Weights of a small transformer language model.
Architecture: LayerNorm before each block, learned positions, no biases in attention or MLP.
Training: a variant of Muon for these matrices, 96M tokens.
Each number is 128 + 24 x the weight over the matrix's rms, rounded and kept within 0 to 255. Layers, rows and columns count from 0.

# layer 3 MLP up, 512x128, rms 0.259, rows 135-159, columns 0-63
[[153 115 135 115 127 133  52 115 115 129 166 114 166 137 109  94 125 126 132 197 120 136 140 112 140 129 147 117  88  91 113 174 145 142 149 115 148 123 155 128 101 122 123 130  98 123 130 119 124 109 142 117 128 139 135 108 139 105 118 129 137 110 157 114]
 [151 133  60 156 126 129 141 166 162 108  94 153 126 132 131 176 177 110 124 119  95  68 106 122 144 116 121 185 124  89 127 102 128 105 162 138 123 150 109 142  89 107 115 113  88 119 117 133 148 153  96 126 161  83 131 118 101 116 120 161 150 119 164 159]
 [135 120 117 122 109 151 107 196 103 145 100 161 122 136 121 143  95 125 145 109 134 113 101 149 119 150  93 149 103 101 112 158 132 140 129 121  79 126 140 138 126 101  88 166 165 124 100 170 119 185 189 140 130 182 139 136 118 125 131 151 192  72 192 146]
 [145 132  28 174  92 138 167 135 124 120  57  75  96 191 177  90 120  94 147 113 130  86 100 109 164 115 131 123  77 104 160 150 158  67  83 134 153 115 129 153 127 135 138 152 147 115 115 189  95 162 121 121 123 155 117 135  93 123  99 104 117 131 149 118]
 [120 135 118 135 138 125 183 190 166  83 118 148 147 179 125 147 135 144 110 142 157 120 134 124 134 188 110 147  95 130 120 143  76 109 127  90 128 118 117 118 149 165 177 154 107 163 101 108 150 139 109 149 101  90 122 127 105 146  93 155 128 121 159 155]
 [116 125 113 124 133 142  92 143 121 117 147  98 121 107 131 102 120 126 104 163 152 109 174 115 121 121 131 145 125 119 130 120 139 122 134 112 115 115 159 111 156 150 153 125 118 183 113 105 152 156 101 149 180 122 154  74 166 146  96 154 114 139 132 128]
 [ 75 129 177 121 149 111 121 121 153 173 123 114 156 127 140 125  99 152 101  83 147 143  83 166 121 120  98 109  93 103 148 202 132  84 143  97 173  74 122 116 111  86 175 172 152 142  66 143 131  54 169 143 114  89 122 128  97 132  81  97 137 145 183 130]
 [ 72 107 132 129 178 109 163 152 185 126 140 120 144 158 115 146  94  96  73 116 141 156 131 118  97 148 127  91  82 133 151 145 149 129 142 127 118 153 129 114  86 131 135 150 100  48 101 114 164  80 101 101 186 119 100 171 144  96 117 118 165 124  91 136]
 [145 160 113 103 119 143 118 123 134 157 104 128 132 181 105 185 143 102 131 125 108 116 140 133 119 145  88 143  99  64 138 122 101 139 152 157 133 114 103 134 113 129 120 160  58 142 141 160 150 125 106 132 148 167 103 154 128 137  90 139 129 133 235 241]
 [114 119 132 103 108 145 136 157 135 185 141  98 136  66 114 101 122 130 114 123 128 126 120 139  87 117 136 136 133 141 128 131 148  90 141 111 115 109 136 131 109  86 102 107 120 123 122 158 109 146 163 130 118 150 121 148 151 141 165 134 121 141 158 137]
 [149 113 164 102 146 142 143 184 135 166 153 127 157 115 115 146 118 163 144  96 137 151 101  86 127 181 136 119 155  75 126 120 110 118 169 135 107 128 140 121 135 100 104 160 145 133 104 116 139 154 127 149 112 146 104 129 136 112 136 117 166 149 190 147]
 [161 138 146 155 127 168  85 114 121 121 150 107 145 124  76 178  89 160 110 151 188  86 119 104 178 141 105 125 177 141 118 118 134 151 141 160 123 167 105 122 126  98 143 120 125 162 141 118 114 161 133 120 115 147 110 125 125 107 136 143 114 117 145 140]
 [122 173 170 136  92 124 130 188 130 133 106 125 148 158 143 185  94 152 113 139 178 137 116  67 139 156 132 148 143 124 169 145 134  67 113 112 104 142 112  95 107 139 165 147 126 108 169 146 180 120 150 123 151  81 124 125 123 102 159 103 113 154 174 139]
 [130  59 149 104 154 168 149 134 145 135 135  89 138 137 114 105  86 167 119 131 166 134 141 146 181 181 117 137  96 117 127 128 160 108 143 153 135 114 108 133 117 134 134 147  95 134 113  95 145  84 154  93 159 151 142 138 150 133 138 126 116 147 149 109]
 [129 137  71 112 164 126  91 132 150 131 145 129 112 152 106 135 112 177 178 136 167 101  91 121 156 147 135 124 147 105 109 112 102  99 133 100 136 102 141 140 142 114 124 151 120 133 110 164 122 101 121 152 161 131 123 101 112 148  93 127 105 127 148 135]
 [132 145 154 149 127 115 100 134 122 109 104 132 135 128 129 114 135 122 120  87 151 130 130 107 123 141 146 128 166 170 138 116  98 128  86  99 131 159  86 138 141 125 138 124 107 114 164 142 144 130  98 134 114 120 145 111 135 118 107 129 164 125 144 133]
 [146 117 119 115  81 126 151 124 107 148 126 138 152 101 128 136 104 153 139 113 153 135 124 135 126 137 125 120 113 105 119 134 124 153 156 124 130 153 107 124 149 126 135 129 101 142 102 117 159 124  87 116 128 150 155 163 149 105  95 140 121 116 155 168]
 [136 116 137 132 143 128 128 126 147  83 144 149 124 147 110 118 116 103 120 177 143 112 160 146  89 141 121 111 133 114 164  91 139 129 135 120 147 149 123 185 104 136 127 125  94  61 107 121 124 122 159 122 179 132 152 113 164 147 116 141 117 130 132 140]
 [176 161  90 134 155 103 124 140 191 121 147 140 138 174 128 124 164 113  91 126 145 112  77 153 117 144 101  83  81 109 165  93 128 107 173  97 111  97 158 112 133 116 148 158 154 108 119 100  88  47 144 168 134 112 134 152 131  66 151 147 133 143 131 137]
 [109 124 101 149 142 128 154 110 126 116 161 160 177 135  93 149  91 130 116 142 112  83 116 148 114 147 149 112 125 130  92 148 113 125 132 119 110 114 142 123 197 129 153  86 141 108 155  98 104  98 106 128  79 115  94  68 138  89 145 135 104 115 124  96]
 [125 146 112 148 122 128 133 145 130 154 124 130 134 133 136 113 123 142 116 126 135 116 114 137 109 143 117 153 162 175 134 143 124 160 122 113 129 146 120 149 109 144 152 110  84 105 157 177 128 122 142 153 137 115 120 129 143 110 115 121 136 137 154 120]
 [173 121 135 131  69 163 128 139 105 136 137  81 138 123 113 140 121 124 131 118 100 116 124  97 115 112 134 133 131 111 147 165 151 143 109 104 104 129 124 127 108 131 115 127 138 158 140 139 123 130 148 127 118 125 125 114 128 170 118 155 113 111 132  90]
 [116 113 170 153  97 116 139 135 127 147 131 128 158 225 167 165 115 127  68 145 171 131 114 132 123 126 148 136 153  83 127 141 144 122 124  92 133 139 135 115 103 134 148 119 172 126 129 129 120 135 159 146 132 125 147 128 102 104 123  77 147 138 194 135]
 [ 93 136 129 134 142 156 128 123 169 127 122  78 138 100 141 159 155 161 113 137 105 122 145 110 107 136  99 152 113 102 164 127 163 161 116 126 121 147 106 167 109 126 155  96 131 131 157 133 169  90 122 157 168 126 116 141 118 137 150 132  80 106 116 174]
 [ 86 113 138 121 109 180 110 116 132 139 119 137 151  92 143  98 161 119  67 117 140  97 129  92  96 125 119 142 162 155 104 123 152 104 148 113 138 116 121 123 130  81 174 158 130 109 116 112 135  95 147 119 116  90 119  97 119 103 139 151  96 144 142 120]]
# layer 3 MLP down (transposed), 512x128, rms 0.199, rows 135-158, columns 0-63
[[ 97 133 145 137 116  90 143 124 113 147  89 145 130 119 121 125 151 167 117 126 147 132 114 133 119 121 145 112 143 117 166 109 174 122 131 146 129 140 105 114 133 151 119 145 139 123 135 108 139 138 151 147 136 160 111 164 102 173 109 142 154 123  79 139]
 [123 144 126 128 125 134  87 102 136 154 160  87 192 135 117 162 161 165 139  90  77 109  73 113 151 141 148 140  76 173 119 120 103 121 152 186  67 133 114 118 148 129 128 163 111 153 150 157 110 117 149  84 118 134 104  94 154 109 146 140 140  82 148 139]
 [ 74 147 147 182  98 135 136 109 119 123 135 134 152 145  93 141 141  70 124 136 125 115 122 152 160 119 116 161  97 101 157 148 114  88 102 164 102 169 153 137 125 108 141  97  87 114 147 165 134 133 113 114 162 137 147 179 145 142 121 116 142 153 119 115]
 [113 133 107 125 100 132 130 171 127 112 145 113  80 185 151  86 152 122 175 126 152  68  90 105 133 115  99 127 146 133  95 182 110 123 127 158 122 121 132  92  74 135 105 147 139 154  94 139 151 146 162 163  78  96 109  92 158 105 154 133 111 112 139 136]
 [113 152 157 142 150 152 208 199  94 107 145 147  85 153 152 143 117 100  89  93 142 108 144 107 177 104 141 140 123 115 117  97 146 137 138 150 106 105  72 113 121 183 124 169  76 181 150 113  95 117 138 124 150 140 116  74  73 137 116 118 156 149 117 104]
 [155 108 133 134 137 125 102 131  97 149 111  92 105 121 148 134 152  99 130 104 115 153 112 126 140 155 126 128 122 133 131 149 122 116 123 128 111 105 128 135 123 127 128 123 142 147  89 124 131 149 118 148 152 142 134 119 136 168 109 108 102 128 123 126]
 [124 124 128 122  52 118  68 162  87 143 215 106 165  91 169 156 162 132  97 108 115 194 141 116  83 146 159 106 120 110 113 168 123  92 154 166 161  96 163 136 112 125 119 138 141 177  99  67 126  76 144 155 100 169 120 112 128 119 143  87 153 154 140 151]
 [124  92 206  96 192 171  74 170 127 161 134 115  68 155  64 217 153 140 146  89 156 109 155 122 162 137  97  82 108  69 130 131 103  74 152 158 119 140 111 104 143 183 111 122 115  85 115 122 122 153 136 112 120 139 116 160 127 113 121 116 129  90 143  88]
 [153 118 131 131 141 177  69 131 142 156 131 105 143  89 106 115 105  68  94  93 151 131 110  95 113 131 145 183 114 161  88 135 105  84 140 140 110 194 168 152 103 159  98 111 146 129 138 112 134 108  95  84  91 153 136 117 127 125 111 164  80 134 146  80]
 [111 144 125 129 130  81 120  81  96  87 106 132 176 166 134 122 129 121 108 133 103 137 111 111 154 159 129 128 127  81 114 121 119 138  39 117 114 176 128 164 124 152 108 164 171 120 114 145 156 135 173 152 124 133 114 147 136 139 118 134 116 148 104 159]
 [121 110 145 131 157 120 144  94 121 124 110 137 125 133 100 117 133 142 120 152 143 102 126 141 100 146 118 140 140 104 135 131  78 100 148 165  87 108 124 123 144  80  92 137 161 136 129  96  98 111 130 160 116 125 130 153 171 145 147 161 149 133 122 111]
 [161 129 104  92 116  97 147  99 148 127 161  92 141 125 121 127 125 139  88  58 151 140 139 150 146 139 158 113 138 116 103  95  71 160 128 131 146 140  92 112 164  88 149 147 136 140 117 107 114 138 144 142 126 139 155 112 112  87  79 137 103 160 126 123]
 [153 125 140 119 102 142 120 149 155 129 127 108 127 144 129 158 144 102  93 111 143 157 131 127 150 121 123 157 126 153  81 140 148  85 135 106 122 147 103 102 193 122 125 174 144 178 121 135 131  85 121 156 111 156 142 113 111 175 150 153 136 128 146 119]
 [109 147 148 110 154 103  91 152 138 115 105 116 123 121 122 113 138 129 147 126 109 121 144 127 126 103 114 123 140 165 130 146 116 135 122 154  84 119 118 105 147 116  97 134 122 146 151 155 110 125 114  80 131 115 145 163 137 121 135 102 122 148 112 119]
 [103 197 121 135 140  95 126 140 163  91 140 105 107 150 129  94  82 114 158  71 165  79 125 102 181 146 124 102 154 134 137 156 104 109 116 137  99 178 140 108 177  98 118 133 148 133 111 110 114 120 150 100 109 134 128 109 138 105 134 124 156 131 139  97]
 [137 122 151 107 162 119 127 129 114 131 111 107 116 132 143 156 124 121 130 130 111  95 165 129 119 150 123 145 105 144  95 136 149 142 133 161 104 124 120 127  87 123 155 130 137 133 125 118 132 112 141 149 133 156 114 135 147 141 157 166 144 119 119 115]
 [132 137 138 145 106  71 137 134 106 139 130 111 107 103 146  98 138 134 129 133 115 135 132 127  95 124 137 108 124 107 156 124 174  70 128 123 132 137 117 132  97 121 121 128 138 112 110 126 112 127 140  83 136 145 129 155 106 151 136 140 135 111 118 143]
 [116 134 123 163 130 101 124 146 167  53 143 144 133 113 142 125 165 153 139 178 118 158  69 131 156 105 142  88 116  94 157  96 108 107  97 113 117  92 157 168 174 108 113 112 113  87 116 132 112 158 111 131 146 148 127 135 143 106 102 118 140 101 145 122]
 [115  93 184 137 125  91 195 153 131  99 106 106 130 157 136  91 163 139 133 110 142 136 154 140 123 131 135  90 104 115 140 120  98 112 158 184 140 115 145 150 162 148 117 128 117  95 134  90 169 105  78 167 147 110  85  55 118 153 150 145 144  77 158 119]
 [115 127 146 120 136 122  89 173 152 145 135  74 128 147  94 117 143 140 158 152 147 137 165 115 101 148 145  95 132 127 101 150 150 135  86 143 126 135 150 118 153 135 121 122 115 130 143  94 146 134 140 124 111 110 142 130 137 117 132 145 128 156 112 121]
 [120 139 127 111 135  98  90 141  99 130 110 132 129  87 104  97 157 130 114 164 134 145 184 132 137 115 140 143 123 145 101 131 142 117 126 128 140  98 103 107 141 143 118 139 152 144  99 127 142  91 138 158 123 146 127 175  96 139 165 173 105 152 115 140]
 [168 135 145 145 126 138 178 143 132 102 106 149  87 161 148 140 145 104 142 128 152 168 138 104 113 117 110 115 146 126 143 105 127 154 116 145 142 138 177  86 126 112 137 122 170 140 102 112 148 144 139 147 150 113 131 115 109 119 130  99 154 137 150 100]
 [112 150 131 120  89 157 172 137 122 161 162  97  90 144 110 163 159 134 116 120 134 102 118 133 101 104 137  95 107 126 113 101 153  90  96 100 148 142 111 123 143 105 117 109 160 163 115 111 135  93 126 164 103 112 149  93 146 135 137  88 160 150 150 121]
 [158 139  95 124 100 136 120 135 142 121 140 131 145 171 127 161  98 121 101 138 111 169 142 123 100 163 118 117 149 139 117 129 146 111 119 150  88 144 134 112 117 143 103 106 110 122 120 128 126 144 119 140  96 140 162 157 160 129 163 119 120 147 142 141]]